config = dict(
    num_hidden_layers=21,
    head_dim=64,
    hidden_act='squared_relu',
    positions='learned',
    qk_norm=False,
    attn_scale=0.125,
    init='trunc',
    init_std_qkv=0.0326,
    init_std_o=0.0326,
    init_std_up=0.0326,
    init_std_down=0.0,
    warmup_steps=200,
    doc_mask=True,
    train_tokens=413800000,
    dataset='wikipedia_en',
)
Each number is 128 + 24 x the weight over its row's rms, rounded and kept within 0 to 255. Layers, rows and columns count from 0. Numbers have three digits each. The size before them is the row's rms in percent of the matrix's.

# layer 10 MLP down, 448x1536, rms 0.111, rows 167-221, columns 512-767
100:179127102140154159128124125126142085105169088091152119126109096114137159117145076161090093122072129071161139151151134133123149124121121134128134159133081163147169113120176143173103078124132128129173127142109135129154113144115096111123112139108164124166157105128097108177130127171114119168129126119125122152129140102132131173118138046114158145136116158111128138102148136158114115101124082123098181128101138103106141120129131173159118175139115144093150140130113118156139132103159127124144126125132109136095143171118093148088171095148110130139144062176162117151101114139140101144135100150144113133128146146133136124182157150097130132137149092157127112159101129132114136134083177099100109147167117133111140154130147105143170163054127163131117124171142141139110096128139049
102:154126107108150098129131130124151113152156106095140137111154109100126106122091140145140096109117114175131107139117182187121145160093128166132111161117107124099136085127110122120128147093177121144139157120141143194143142090076156153152156160126113110106095112140087135106096144125124151101129108156115115110082109123140102138135117187110075154107136105125079089155086097140153122145174167173074120114070094153119171105121141119112110107131146155145133095157168133121136127169119108091126150113101091102125111125128112087121119117105122110130092113102084164134155103098182166114130129092130128160144138098119130063131085112160090153097154152126138116139165123115155137132119089087129115109122107123105141153143157106107070120142138119150120091159120121131098160154116142
100:124091075140163146145154136124139182143143106107108186111155135114165179138161080133124129146076102122111128131168133148174157112091140113172108115109121093120126109122146137167137169147082118122121118170101133135137076156148138134087143118130141128117130123143104142084113151078126135120133132094127148138156123120130131140094153131090097156119137102142157144172095088141108149153149132095106134127106079113127077124138165103131148145133155165103152054119175110101154102134120124119103116106116134117122117102169117078114147115113110171135096158113119113141175139079093109110120116083158128078123105147079111126091124136120116119132178147141146100131106127100126136172111169129093189109137128124070073128106106170112136158170079133090129143107134161136137139094143141
096:083097121126151130094140149079168125156100104116163149181106108085132127180149114140133100127173104104133110135139163099157088114136121140134159118106071128087123164133151086100130130152102110145118134097169165086136098091104162142159166083127140082103071083138118102166143110139125127134100120119109076117129132140098096124134125083125109111103137121091150172132144106103128147125098106159152128108081098141156124112099139148104120123134113127113130104138121135133149122156130077131142179136140097127112155117108161100126104122132103156135119119119155157136137116135122139102137151104131113116118094139051120131159087109161146109139159172131162196124124152100110090144124120100140151188156138160130110099120148096117120147105164142103115101119101118106145118088125143
101:143128143135175146141148077155126144108114135141185135145155116130122144159120160163114152085115123131123106157131175125124094121167119143166133097131091140130169173114098123103117083132127148114078085141107082125125129169085186123086062147121148111120087103148164124137201098125143122097110082115143164126137111158142095101123106130114138148140132092141117180116131130152091131155172123127160174145112125119101132118124145137076124112082136132089129142137125151173093072102077120111131117124129140138145078104136121166173130107120165106103130175134173114094140139112141114133115110104122103164149123087105137136155128188132150121127137132104107188160091109130184146107068116126114141128113145162129129147154129107117105130111081154116178092124116133122130126150146133
107:099122095157114150132132143085108117139118155119108140127151147150126105154083119116129119115159101146074137124136099087129089122128117147084087138129122110140127112141110141117126141112176123133132127154100092108150131122115108152175119191124151136184128087152142173095149140136081114134162114099120141121127159136108152103159173127109133124143163152168135167131130094157123157117138102137136150109099078133156099097125092153126132116127067160151109135109109156139130117093163119141097111124100161156105127138108173109128121111118133098165133140100127160125100107150107118126141137141103126139090093123167128129115132060124096163126139169107112138118121121115126124156138108134135116131138108135122123123136111128120122121124142132117124155117128134057123152131133158
100:123148116079119130108089084132157182102088138131156144116166118131151109093153114110134111120091080125136132121084120181131128141156105147086131137123116124157150106100131141092112152129096118164133094116129152138125140133125128129118073113170146116136079127096158123155145102128139161088130140112135120131124114098150077123129119137121130149153095160129124119106127145140105159149134120112091091152060117123148107136087171155106148066124102153180127120124131175124134104162120090131164131161118119126126113130127102115134158137102117115068131104121139143130160128143097116159176172089147134139094156103111128114123082124149129082130160111139167118119092134107045160134124075109161119142161126120168149119129103125122114110126127133150129091160137108093140081122140132
100:096165150136108108127092136108095151114095068146141157121137115093124156116125130093128117149183087119148134111109103105112155113148158147112100098139125105074129135128146120140143103133181107116134139111132112128114124106136164132151125155083124119106167143115128120097126062114157143145117132138084126099158120137157125138126121150097102091155154084156145094145110116101147151155090115125105145136166125096159160153147102083157165122114137126127136143139122135154137113129090061114142110105125139133135130118137129149140114168121088111177113128128133127122095122135168138159138095156111103091143119060147120118159109159115140136159147156183084177163139128103141182139113064135155118115162153148130139124131156122160110098130125110154105143122145106140131148134120121
101:088171147102100103110152114114122128083117124113094177111163083135165107143151128144119114113126113138139126129108106119113120128186129085155098111138114093090128139143117133109132150125112126158147134150167154169097090135146144112179159105138117115134128101115117088140148133094100103107097141154108118175146156163122163102139137108131163108123138153116145171114137152121121133125146139122140135125170089100114098098094129153090154148164121095134126173097125110156168140092115156107113114120138120142144083155125123150062101124112141123082106155079151160100146135144108145103130106132072132135119082098133078069119153126162141177063141135137126119110136100160137103135133132102112140137152114139136168134159080169154130126168138132143163134119136128108144157112151162
098:122089134144131129123153177169108139119121146110120098083137136145070136126138145109171145155180082145086118114079088132130119114125140127159124115175146117102155143125121104133160163116119181108191125125116139131153132143118190104127145090099125134137121140109153139155145150162107107144104072096105129082139185129146116109114132128103116118137146146163111132130126149152100106140163130191109102150156063127168146141197145146118137137104130131088119126087141117108146109137072118156158110108150117114130083101159138153104130143112170134123140169157109067120127157130116085154105092130200148138136109144119104136117148112155155141143110123090145175099151124154107150131099118154133104180117151131134107136121109098152158137134123146156156138144094086128105112075135166
101:121107142131125119123098069144154117120155127157126117129132133103144157139137101144188136126096131129086162157096147125133138129181119118143119170144130173116067111140118157100123163095099124114124116127160135139137108143100105139101102127086100093140142113130127094112122146156126137060120139177093156139117101177110170085193119133120130129140113130141149106119187138160118138142155121111142138125103149105153141181087136126129171091153137094141146111158119120127074134090132149116122149113118161132130098143138151150118146107125126092098119182118132125118139162142107114112110134127146104140095162193120115101124154138122124130166161145153162133163187077163098132098147130153171108154147111104108169140120129110129135176124135126144135136153122138141111121175116165
103:168132145153129143107169129118136143127124121144157147145120186126156124138164129105133136142180091093113124136093166167134132074081159098129105189139106104145114161139123139085124133127131113134048162121145141125124117123106156146111144102154107151131153109151160114114117100133118147140143147103122086166135113126148142084089120145111139143124145101146139165103160136095136141127145179155144078172138132134152101143117148114143152122187114131150112140138167116121159145166110130132154110095134138185136127080117117133174113142142118153113135186177150163145182129110133140116171119062151158146117172152092152083118125113111144147100108146132151153118121112131109102101145137127121157126157130137102128131144138117147076157182082124119129125072143145131131134135100107
099:120122139117104120123156131083159141151145115137135080120100119116144140113064139166156167149152152100132145105147123161158106090130099156099128139129137098130143085188134127118108157155073146206134098119143117144165137117079113160155142091113134149150104093147105124120141110118104185141127158108111116144111089108131115130089106126104125103122119111137101121118115091152098144129121153143123136125124166117136149120140123066160116131118120110113145144156119150117094131120150139143122131153090162165115139100115150119121144107109136111143130161107114111167132122130166084125121116148139094143111105190116141150150123145148139144103081135085112087177096107136137129155109061141112100121119099114145165092096128124160144185120155139124131166097112121116132114147090154
099:162061110147114160161142112147096130135138101126123113169136092151136087077110107156133111112149116141119138110097128085121160105092120129118125127120100181127131130089167103111096134118142137131109155096097158150098140149155156136113117134174102114143131114142154166111136128124159172102093154109149134192130137143105146133153126175169088115116112120103176135076122125089144105111134139078110151135132129135111112120110148124101112070169148149176104110150072118146120103158105113143114098150113076111141136114098087130101111126140156101123128118093129128095089167123130134108115108152158123113162125133147152144160119162094098123135132088160102141150110124130113142138111150098144151149165166092161123126140137084153129101126143096112109166090095128147079153134125159
101:102130139146182136119150131127131100122124147145098103113161118133188148192144129162125168098140098111154108107155119097114157145095098130117142158120158102148143155115163134099150147137120183102142136126134153121130127125140151115108103131131129127127147117106146129121140112137152102128142153151142075102134132137112147138162152096145109165120117197162076149133134143126128130129124099184143135128127117151119149128146083143151142131104140111105129163115144160115082094099127167148140097119150138131154126167132137103084091134162154114148148151131140142130120165122125119075097143141151120158137098116164168090124133146150176116112161146117158137169140128138135155122169145170111112157171131135158092102157101111097154138163134131076117131131114122160130158127124110
099:121118117125161172127144137120119151140129150135128117154095097156128083187118147119152160162125143096105093111145144151089155102163076165118150123114108163117145134099128118137106102140133119148127128135119136141131140115148172132109129103118146125131146125125115147147165131156144127093125114115114160120129135153139069116152120153130129153103134183097155140147117137151147133098119145154111136148135130114133109097190139112101100091135106132140130169133107140115119141087123071112122126097111121085113122144145153110137169105150123145117129113098139091085097098099108101093119111100144143125137156155172165147121106125101141096119127129112118123111150142141131176120087097148108160121133157101124130135125171168158135130106091149103105116095149086114148110112089130
100:105130127164131126102095119140086125101065113130173083152146112148129070109171152124118127105074140125153143121110126132144173106148119130156128144110143127105165143133102108103143139105091118135113121164113161136139084124147125135155133117135112180167115125114151163120138145137109120182137136142119156118130146112124089082142131122099100115112114142189128145100122144111117136129122141152104132160103147148141114121139127119108118116192152129131110175076133165128142132138132088132130126075103136115093089161119120149121147138099116107124134150137129121151124123094089163136157149157141126089126117145070056077148124147105139142107072171100131113125099079151097150139143138130078136114092113117136170131140145120063135125119139138122145131124087093120093126146161186
101:119103126119152120118104131105110184103137092147065091130105130088136141102111140143092146107117140106154114114137147141073133092105154145077113095101108144140127090141090126121157130094144093080103145135131112096131136142127096153136141136101115115110110133097158147089139136111103127096134151140150121134143104130152125122120142122105103089155143082131112152159148121108110114119132115139115122102086073091140136157087089095140112168130083108125148162124137094111140103113181072114151074104131124102096111113161130116165181163066107141165174140093153106121113162150089161109133162152126140128124095137118148143166126165134132141115099142144153140155117159137118090152180118092132180151160133096135145099105114162135144157121079110129125106105126122116148143135096094
098:092124141125154106083129126126107128139144108122122110161135102157134129100112155127116163104158133094100105112122110139169126108106130139147176142131156098122153097109123103154131133138124149132081110138124133112114122103130132148136125126128163106110135113166123094121156149091112115103058125089130149125117114166149119123139123119111073123102158126115120143078079130130181128156123111107147121118166116157159090090116164128133114107137136075120095120143105143092135117097106171119115124131131094103163124132144106113117052127126143111107094126075155107123147137132111156140120128110105164149115106113146149115117121095173093130159150126151110131117184159097141150108104111114118129157120108155163151143150115123139128181116129170108109126127146152133105151171154106
102:135114118099146100127138101168176129105078138105118123137134117077177122110115105125108156142142120155142146126119122079177153163141107122121148172123145157083148153107165109137124115141133105122121106111114103133124129118117120118136128111094090101122092123127101137147096126136150098127112090148113092112125140171119082183148104149157187122093103111111135101143128125127116088134168160121114132108145165110119111135080076125178115134141110130083148180155143170178148106152152186135102130158148133139181128118156113157168115172123108119104159125161159106152131149155132132167137114138121138151157165116127107132117138141146131107121120108164124095101141126128134125083161169109094125130152123155142120152133145112129099114143136078133101155116164129141102141146164103
100:094115139136126118101099162114116161087104153140151093136142109131101104123168145087121130149137133123171127134124117102119131118126144136141096118172158120141076083113143139135128137103119160124121150142123158118135074104183129095132101117118148118110133149127128125126148165076160132118107154094126121070172124129114113081150112132139136176149136118141155127136097089142168101169147169119163082156142162172175118121193130163137133139141120110132144128100134117138096133156118190166151120147139178116135160157110145098133105160125124153155083103136137098111126119145117143128167124141126099132136085140122134134108147111084120177154138125090149158136151138126124111108115139133149120130153150132115154150125113143139135139163118146082149130141108098154136161109161098
101:107151089126070104165181131126100172127138153086122112133152150121164132132149075173124130093135094129109134128127102102117091117118146131117111103121071107142108171118138103166141141156171122132075144095165108146136141139097175095119169117137103138099163117146134079120140126123134107102182164122105092178119113126131115118137124118116116123111092123132119130075132147131136080116075107103118106126142110128152086118174116113130108143125132096131155104130109154166103152104109135148166116118081118108156119075106096144088096137119123139120132142111142126141159126117135093105096123132139131169119139125118173138114125148139131148140121143106147153122085151167079152062099113140095170097144076117149135102150092175131090129132109136132094111148085133089191114108122107
098:141156104123122096121102141141084129112135107116143126150112130133093102127157115127121129112120084104054087087108118130151136121144172093138143106140147107150138172128130139130114160143072140131129113120127145137162139094104090122119097133138128157159107107140099127122132145105122108102094170111112162122104102119127098140157087090134139130126143190112123116101141126156117134146113092136117111091122086113092136108143146114128105153110129170094109117161139156159113099125161126143106084156092139100128149117164145159131155132111108183151163125150120147122130098153170118091086139134130124119133133132100133121135131133105106136108115172159121122126125162117131114129113148119101121105144129120170135123115134139126136164076123141134127126098091164102092172114142110
101:111108129111159114116103146144170140101167115136110161134128125112110124130106101135112139128135133158164128120124114074130112121159122111199120123127101146105134136129124102142094114154100120135145189149121105155111124140167140149159157081119126155117161139148094147103184145087094173077081119141136103112131167126116111165128115091117176096119134179137143093150162128128135109148138121170078142072087109120131105158117144132099132102157133148141108121106137102146143159110130161103120122086134156109123108179130142162080093077126094121128099170125110145106189121123122128120138143132123142094152130140136137212142126084110146136138152174091112114142143120157101137088187154103099114112096101121114148165138177136170132144119131111102154172173124127125107116149131062
099:114148122099145105104122145151115120120125139135096128158133132165156082116092132117155173138182141090132110134108134135158107079126171146112122128091145200167121134140149077084097145119112104088103092171129149144154079094173145138098162125136150145097166144111107129146141108125112139162186114148130106125138191135141124100123099124104114112104088135092135113132138148160138122130080100125130125113142135144097147159116117086122127093125144153121077102133115130134167116116124124160146110127134081126115116125133116105112148118090127137161110154123145099088131163100104140156128140131152147120144110191150109138156127146142161129139096092088151131168130054110123105169148088076123142119107152146099114095118109128153128165147164143150121076103171151109105132131110135
102:145104106133100119110108136141171118174104087136122101090131130159156146098122121153148083138125116131104115139096096137127149166144114108137131159140107164171103134141137141161117153112127116153157115073117104094146138117126142081117097131092128121161141126149127140201118168118125139094095154095164126136144146075086169100185126112142119117114140093132161122098113124126142116123079145156098189078175127108097166125151124135094125084100147119115118105139122093129095099105122109128129088124126121137142125133131122098118108090115132125127110110128106083105132122098107141158162108118128133119151131133135105111145166149127135163134146123146126130130138162150176096159196129170115106156161070126136085124171127151100164117106135116134158134119162135089112166114139126
099:096084175141128127125110117120175088109098115109105130165140106124084109122103168081148140157149133101138169109126153085114121129095090136150121121113131107121123122124142147087135107136124141160123117098164168108144123109122133097127140142151105111152157069140132093114109124145135093113101117117151126151121146129128158129152159103108172081164122135125102143100131136147090123109108115115157141104126101096129139119101108139162138105107116103095089127155107151110135098139097157100158116173075094130120131115112116117131098123132116100094131119103108160098130093107118100122088142133137116110130138120120144119139104135113122105109128166167119124134099134089097093104115125124053093090132101130110134117158134085138165097111134129137108154127108215101115117126132081
101:144137109135167104131142147200131118159143122095132094155102151095150119142120117168111120119111134129109166103159114061085117152122052104093110113184104135104107132117161155118174129132114135091134141143119127152194123133120106129176090160107115095136112169156077140112109168163153116122136107113120121150125070105131103121151137139142139129140146132156113171088160131110113086138154117150170138177107154102158172135166107102133106102121134135103121127097170102141148115135135117100101118081119145161134107124111079097112125099121128168099108105133137130131132132097132116125111120147162111144107135151150149100108102167137126121111111140144117132111089138129160080169148124108108095108124144087139137112103110137146161113124134111136120152123175117094158086093112136
099:128126187108141164156094121138157135159156095094128132152140109120137148135127132121100107099119117138134110117104144078158143116202149150116149159095134153118150138113132115131080103117099136120130129153123131094134101120121132102106100166118129160145133138158121123132146114164134117154146151095135105077174103108133169137125157131106147163122136119160152178112140118117158111118081126157145121151125148108131152148087154121096145130119099092127071175128131108140132088128144152145171122112083072109134135161089115115128156085149132128105155080144128105118127140163128160115117073158079083120139139122143139153139137094130131098159156145099177119154161123115158096128140124147109161082098103103132131170127092138146079147133120110125156090152099135103083125141117157
099:107085128162113171108152127107120101115091103119126167104163115150109094138105134141092130116106119129122130150104065115076154106148139142130157113092171137130101115090120148163112119137143154176141113126108115119124151114115129103107124118133105126126101097136163112130117092156151150102127108110101137139156121150176163115122099115108157141134148128156128093137117107131138142124119121113099144154108113123115128099101100113127121149119107121123146180163122127142092132136194121128123115088129090114086126156147133115137103185121136124138155127127132090119114127136103129129109129129168130161170146114131152123110135107130085098107152138094128133130161087148109149098068124139119134190109137139088100102128079133132119132159088130092152101099115083185117127144152102
098:154122142090128095135119110117131114130153103091151149122136133103116123126098183101146105140116134137130106131130124152134161116151122120071126142141151097160150158167144134143120117087121101158121140113115149163131098152152118118119130125149134148144154130110138097114080116118115168131167183141113149088098143098121126122161157101098135119133093104073142141173147137112134136130079161146102132109151093170120151128133118133111107128074117138131103171138131136146109147119139130141120133107138094116113094133159147175101098120127110120145120132090091115148122074125133142133063121168144153138136080108130117096119133120109130103089127155147137107108122124115117139109079113138093094159111140151122142130103141143075133103151071122147115135120117155122180129134159111
099:168099159140109102158139143112094098106113100110155128102179154116104123096139127152154100127084119097148167152156100162138146116132128129096115106110187125138125149140141115142157130165139143119166131139106139103147067151109116192100090162181120090108171156154117157116121123127129142143175121111117133119104178147141130143173162103125146130120129126063127145125115112141129119121081099132140087131142101133147162200121153151120107135114119120144111130122156131151130119157131128098095147152162144155082127151130180112123089148119136123158158138154109128164113182148082128130141151133172130114155126146071135120145153164186121119096175119152132115050136089158166102153140123148107093157116168153086161088120109152175159170112186136154147080149128112136102149162136160
099:142110152148147120136091169076143174129091092153125154130154156116102128126102140111116137093104109124145134128153129130157133117119179133153120181085087132102113139134114181100116140117127094109170088174149110168148110143135081103142140193134124164126121116168100125099129132141103158110140151127121116114172092116160138129149146103096097106134075143092116174121160153131080113082078136106117158123099115127148123149176127145146113100129125125072155104145141098109098147140088148134115149170139166117138120117152129121129124125118150126112102089066143102143118112108152106118136175088078095127139158109164134117092132133114108102112126078137137136137138178160185128107137133107148131099096133149131100164155124105144119133091142123141124191116079128122111118089128138
100:086107099097163127125122172122130187133156150115102157106129122120161107136152094138131122095131104133130111102068156170130135167142150152126063129119133136118161109115104116115121142143144165137092146126116136085129116095134126108153102083151128125138132117123114119125116148174130084132138125088144101115080139148166159110158105100154202115144100108123113112166120146142149120165101138095151119138108112099121117110146123133127150119114125169107177120135135170161087154142110130125132085077116143137141142112104125101080148115136157121131135117127134161122153130153110116136149125148152077103124155136110124108111121095116103109135102112104109147180122125126111105160143133121141136121149151117144126129126131130166092167134123119150140154142113154117113135148148104
099:101119120157132158110096107125121179086087163120130131141152111120101114091114125042118135141142124150129155126114147115107147122126103131120147150136187125163147107116114135140148144118108159130144155170123132118081096165133132154112129122134143137109144086138120109159108138107094142162124143134157104118184132111078138082175113083128144163146115088139130127102150130161178140130121164123165079134194106116108080149130111142141093156127110139164108142160150147138110168124094143159118074118134142107142142126120095131067112141171117126114142173112081111138119174115103149149143140112149144149146067138123124109158119115160154109147121084126170114093164120109101099091152150151106119147184071085153128130132163153139146151147126117141102108140132135143122103118131136
099:162104126134154129141152098145098162141131104153124121125105136154135163105113153132142135137120103105126116147122094118118123110121163110157170073087133109163139132174116125176147141122121127090126080120130154182152102116152167084180144102138132124140144132128101147142127122098155115082110098110134119112150174135173100154114132082140139132112142112136079116095134176145076169133114093126153142129121091121111109162137107105091125116143132169133134096154148162085144068130138116146094119150118134146134153137162128118133101146118108132135137142145173122096164161144123150150143152124159145164177157089150150158125133058116135137153150132157104107079188123142118134100111118137144176124111146113128142168097130091094079061135129108110130111158128130116149142105135140
099:134157143117156118164121105143103093117136171129149120128144091083163096145138152132120119115154114132120172130122122168114139143163163132127125099128153106101138135114089117138129115145175157108115106135120114099092134145142090124110150119103146066140148126151144141122115111124153121162098132130152129086131137100102101184153126120144128152125154130140130121142169091131123170117111124111156126107137168135137107128089121131184100133110123156174087111120108145146139159086130124092211120156123083118111152136109174137116160114169120124105125165173105085112121133131134130130100136101101105145147138109061106127166148153136126085107114187142085124120150142142145115120110135132180171144154159107106167094106132110083100126154118151118100128149137068180119170137119177
103:115124130111063161176167090115076146145094133130116124150117116156127115133101168120141117099118099184197117176128155103117136124167127108165151137167102112117130140090111083160114160116133142172084112105118144108085137134130131176101167104129122132077149135140161169104099134116124150138160151118151102130141129123137173094142117124151142117090136134107142172141113115097145144163099147149090078135120118163119131115130085130094137107112194139117151131162137135157140131099140141167147104123158140132116119129118133153129097095106150150126139141122179131133151129111160116144137159148114160105137118099109134179114110125170108109102137094130085085138133098117115119120176153129108110147119146102147143122146125139112103161144146116137166142101126110185085163166145109
098:157149068113079090126163136118107112110168112117128130131074127145128156109151158125164142118122133134118072135129156149140145100141149126130114118128146125141120123114089135129074142102158144141117108141131117124080116140123146115162114125109124152124136118141122124127130115084142147071090138131168143132145125102143130120128119092116121114143131144130129127100111115161118136081114124124119114127138097112080133112180107137110141100115179130163145148112115121125113147118162112099091115099139101145115124168168131105141127144154162084126095109097157116146153120155143148106136109172135108144120117093121145114125097120185135115116108123116142131147158131129103154147154071171117127139122103167101141163123141130125114142150107179125118119133099149150112129172131137
101:121074080107128098131117128134105122066097148116130130154073166126106150104184151152166098129156128134132125124143115114105122122090152170178105121107112138114103160096151148139166118076111172138178158118138126135153143113127157107113135153117135106116141095133148053127072110131124119155120118133121099108113118136091136109149122069119132140157122132176167102123086145077133139128116110136152094163122123123113109147126108111141070114126140148138159136174153131089116090153125139108113117128133142122081145146127133131147098105105145098165156151137124143151140113117121141161148124075128155155152094127150118130144130142168121126112107143102112136122104100177088143161118136123129078096095110119117123120149120150104145173126109139120161135095117156079117118110184107
101:174098134128101174152106160141112143137094124098145117144127081100117118126134195139138116138157123133093121108151116126171156127149124144100113156124132165151122150145195097156097113122106171152145081124118135121126114134128142098178091147157115139107132137131119104140113126086102103109090126128145122165101105106139167117144135132142114128120108120126090101137131130132151128079117111125105114151157124158116103124168119088109181095141094124107128117106156127122126143121137147127103154127103130135133117144108141131108117099124110122093150131120106159145115159103133149138147143129134117149140149123129126104091117095107109131153165158120147129131139124117153152110125106130141087135153139154157137163135076120114180154152154139140133101148100128155110146094116126
103:084108160150139167104140125142173144149121144137123102121162126139174163102121142181120120095111113150097116074112108110135125159144162141126142166134099155134132147094142141127148123101125086135073146110151128120176153137101098139120133123160159102151115165081147106165083146182144154121116109088097120145128099137142112128103122126143117118147119096118145119162105138138091157116129109134099096070156128124147155164136106076153130188106143128106168146121144144173101126107117122127124126116118116099131132116118141133143127144136109126149102152147096138151112122113209113156139150161121117154124103155097136097113111112103126134139099179121122131115139126121147138168164078163109147111141120116128110148149079138153159157095144140127139118107146162172156176142117117
102:111114133155150138127113134129141118143116162139136149144092172159121128171136138140150166147099107144130143133127116159109120154113112141099125135136132119124121126125093134140113113132126108150140108082108128104130155100081144142136090091106150116134168105154106150153114126161051119157141119117132110117166163150142083148140126143116130129155128140163174143125137139128132172142138101110129141119091119113116101126133120169097108081146157143121122107128181122103139167124151124178119128098131120116132144129151127072176175081097166103179168090149095139116126134155044132135122121160155145100144130128122105121127107117094092145130132100106117100145130173103101069144110141184104083115092151115106127124100114156148090077161145099135079098141117090152123129090101125
098:126118168132127113148156125137103134149119078116118121130159144119122156131096108176090117126139083142163137126114178115118143129136182114120135123121116129146139107113117131148097154113108103150164165110123106133131176142139118132114138139192141115095112138142112109111104124097137115101150121117139113139135131135137114130131159112124168105142099123142103130183099100149145122131143166090132164131128090125107139103080163131178153200111100091095117110165113159134157143143156106120098138146128147135080130105112137137172120095136109144112099169112095134122186126149163113126124180150169144130102117143072150122130115127142091146128142165119130093153139142108129132156142119090113120098139073132108134131147108155140122146122113142178118129090194162110148106147139129
101:147077089141088098123109124087134116114124115133158142148117109122139156110142129141154115145143118166108126103127137100145124131173164158159145163119086142140138138125126132125174117116100138119121089150129142092124150143122093153094156115136127112111102098128117150120145155119142076151156093121120117166139139144107108164132131128141150124117133116092139122097108136100154124137132135122107130132089107108111134094171136133114150117143101071106101121171091103125098109141127117156162102134142095145143124146144120135114119099150163149149153131076148099137135131106157120131115143133140142127134118084151132144148133156161170129082118155107123082149124137108115132143114114095116134143111083109125142109152139147112129106180146122161060111151125146160124147142130141
103:111135114129132145129129088122110163129130166119153145110122091132121125165132093138122127172140108142138137100114151183105148103150161119115064155148178138122116099121179115131128132089124113176135142136105139135127136164131089133113130102070171104161110084097166134132135114098120124138128122136179149076110137088126140160115216106064125135130112146088087141114131131136115115136095097129112083138163144128121170168142171143140104151127140138106154130161135147137128143108136098097155150138160172160172179110116125145112154143100110104145145105108107164127104145126120126122146119156118109148140169095136141128135132112135122157165160112135093118105121133125119118119177144096142126089139153140122161132123150119079115133105106122146132099127144149125135123120111100
099:104131142156127129142150093115107144070107114108082128132161100154174169126141147125152126091137151126126133110126123098096142176111130158158151105155112146179130123130117147102137111161130123117096110122077191123099135095163094095120122147155119107124131131103126108144133147099152127141160129136091159115129128072186105167197131103121102153138138144096146131129106115124090109117133123113155139121129144100147160133078123148145127130114147154131105143134141138142110114106124103129140136146085131108140117145117121132127103097139129154095142150159137134139154123094135139127091106114103201152137162149099091142115097139144124154135151149129106107136110158129132141117123134100141130117123108153101187115125085086109191114132136175117148134115128136141136123143145111
101:166111134127129130119098118088108128127131136116108130144111110142098115152161123135153135087144142151156121095129132115096127070084135137116114117116119092090122148136157114117093078062131106134167109131162095136094124116133126088084135127129100136133149092096137114162134104103127140098129140175160151117125116114089132099085106076135143156147151222123099147184123113136120112156104095133128115122135107107130107128137099117083080143132099127137098140081147145094132127137138153097147111120170121103127128115119092148103125117111168100081106151144126113155126128143120103073141135137112106152127063124114159123120157097144179133114110117089142128122129160116081096128092120155139066159148076110103161141121128173112135105095139081137145077102115071156163100160148129
100:121168144139122098165087139150112083157138143154130134121170091127098108131111164112095102118132133128110132104092113144153111128133153129133106194157106156122113151192115124116137121165135101107106128088168114130136100125159117085133135131173127143074121135163157111147185117132111151120142118113135148101105117100128120130132159121151160130108136146102098112101132095159109112140108152080109131115095084132133154120153110106107132128120118141117154110083113136119178077110118096092067174144136134121167126113128121165096093122126141122109104127111097104158141128139127162101106087107109084134149136172081126119121117127126138111127093109187125090105167084132150141155144152125141148118154105144131132149118132125081130117126116125144108149144123150143119166135113148
100:134118156126170130085128139125105144089125146144131150138126121127102105110170099168167124148118121160123138078126094105137140112155150122150089130106117152136117116128126098129135117100104155162150131103156141148122121105137144156118163097162160154146131152150129167145115123119119113146142105074131127094120113146119160160140169166120142105149114144106141154202114137157140146082111138104166115117119123097156130134101144154137113130154157164109089111125144175115104185128097077134167138127141127122136119159157089115078113164163164137134106134128146117151119131101084132175148143132154111149132134112144152071136134097166116120147095123129093145124142144139123116096130171101104124129156185106077119103141150167153144123106132140089175142132080103180111169146122162
097:180132115150096117135150142118162111140122102126104124110108113121171154152118180116135150108133099123092141158117122109113146088128107132116158117132096130156102124097141115136138145132123148137106101149129125130115147168101132072130103081130114104116105116109097119095166102165122136155132134119154108121107134137154082144109116128124118128085104163145119157148089152142136129142133161086126125130115136100094113118112094114109125092095144117111147139111156149125140113123139146134121147157116136084123147133136113126126147140126154126101124165146112133072102098175097123108147087156148158129114132120172131095144174094115098117088094084135090086151143108092105141097153151122197123152115145167135158157167132121141141092122095136169098158130125134128137105163150115
101:114068099168101117128088112118148157142157117097159113127094103109151108139125095146121086097172125136137136135116150126109123144129149139180156148102125136138164116106122125139114161117155107109105111150102140124126164134138133136120159100160093141107124106118133057168120159100113135168132227119142136097118105172121165125159114111098173132174109098108146115129124112102126103167105128117136154139135198139131124092135158131126132188140136128112133119119163093168161117103119109129162137103122137105129133128126117109132132129108114074156127132119118132137148104126097131163126083128090137127133114140133109138114138187122149135159110158157105154143123143148111081159169100114137107084085126163099178112145141132138114137117140140114160089116156112122099127141133155
097:115123120122095117111159136130185117113101163137095106135116143166151148140104137117151110114149111145113171157120092102170178145123108087146141122128072090112135125133163126128103101116145104108121096139136131123125141140149087075095114165117136127142077115128154173127138133099162137116149109144156172162150102153163185137139099129167125138136125095099159144147137168082124135138109128151123112152106138145136104145145088124095142156188144134132108164082134115079153110120154125135095133141107153104130136123122132147132141149127130147137134107132126139127103141142154126112103174141114118138130121084141149105138109172134139117185104152128141131114104151152107152110130143097100093142119134098144128131147107135135167135097111134111108099124155096096112126099168128
098:132185094138130120120120153142158122136178102150140099182108128103147140102110097172100109149128100124171108121131118168113106153098107107116095122116165141116118176130172119124097165095113143139135112176112104144160162146149134103113131118144120151122142114121143134134138114121099153136128126164110110099152102131079132126168156146175100134128141137153118114051105134086191137129125115150062137143146096086096129090117148080125119114126067142152110132141141105127140116099127091144161127148102138134155174137144146126113179157141121139139151096128119101094165101131139121114137127149108081093156112122137123150088125108093132108088136147142121100135123137135125173128135156150128120169111166109160127120148132100142124154144066097108124202158169099169134116123121088
100:096123129162128106126169104104102143131115124111143145122145121135107140109167122125152131121125109151115138136147161113165147137144135143110105121087141146144133095174118183134146191156161089097105166124114149085117105158115153134161148143112102072132125142139180096133140122139121130136145135115110139127110147131150160140141103152159150116150137086181125112160135173146091127144101115123152125124157118118166143133139090134123164127141123131144104133112123179096118183117146191131138140127121135127125152108130111123128143126110080122125069100136154157098158122144098163123111146144147123108152182124102152090123105159104093120107131143115127102164128156162123122121145134143105061159118163111162133117125148089144131147098189109160124154132120176103128132173149111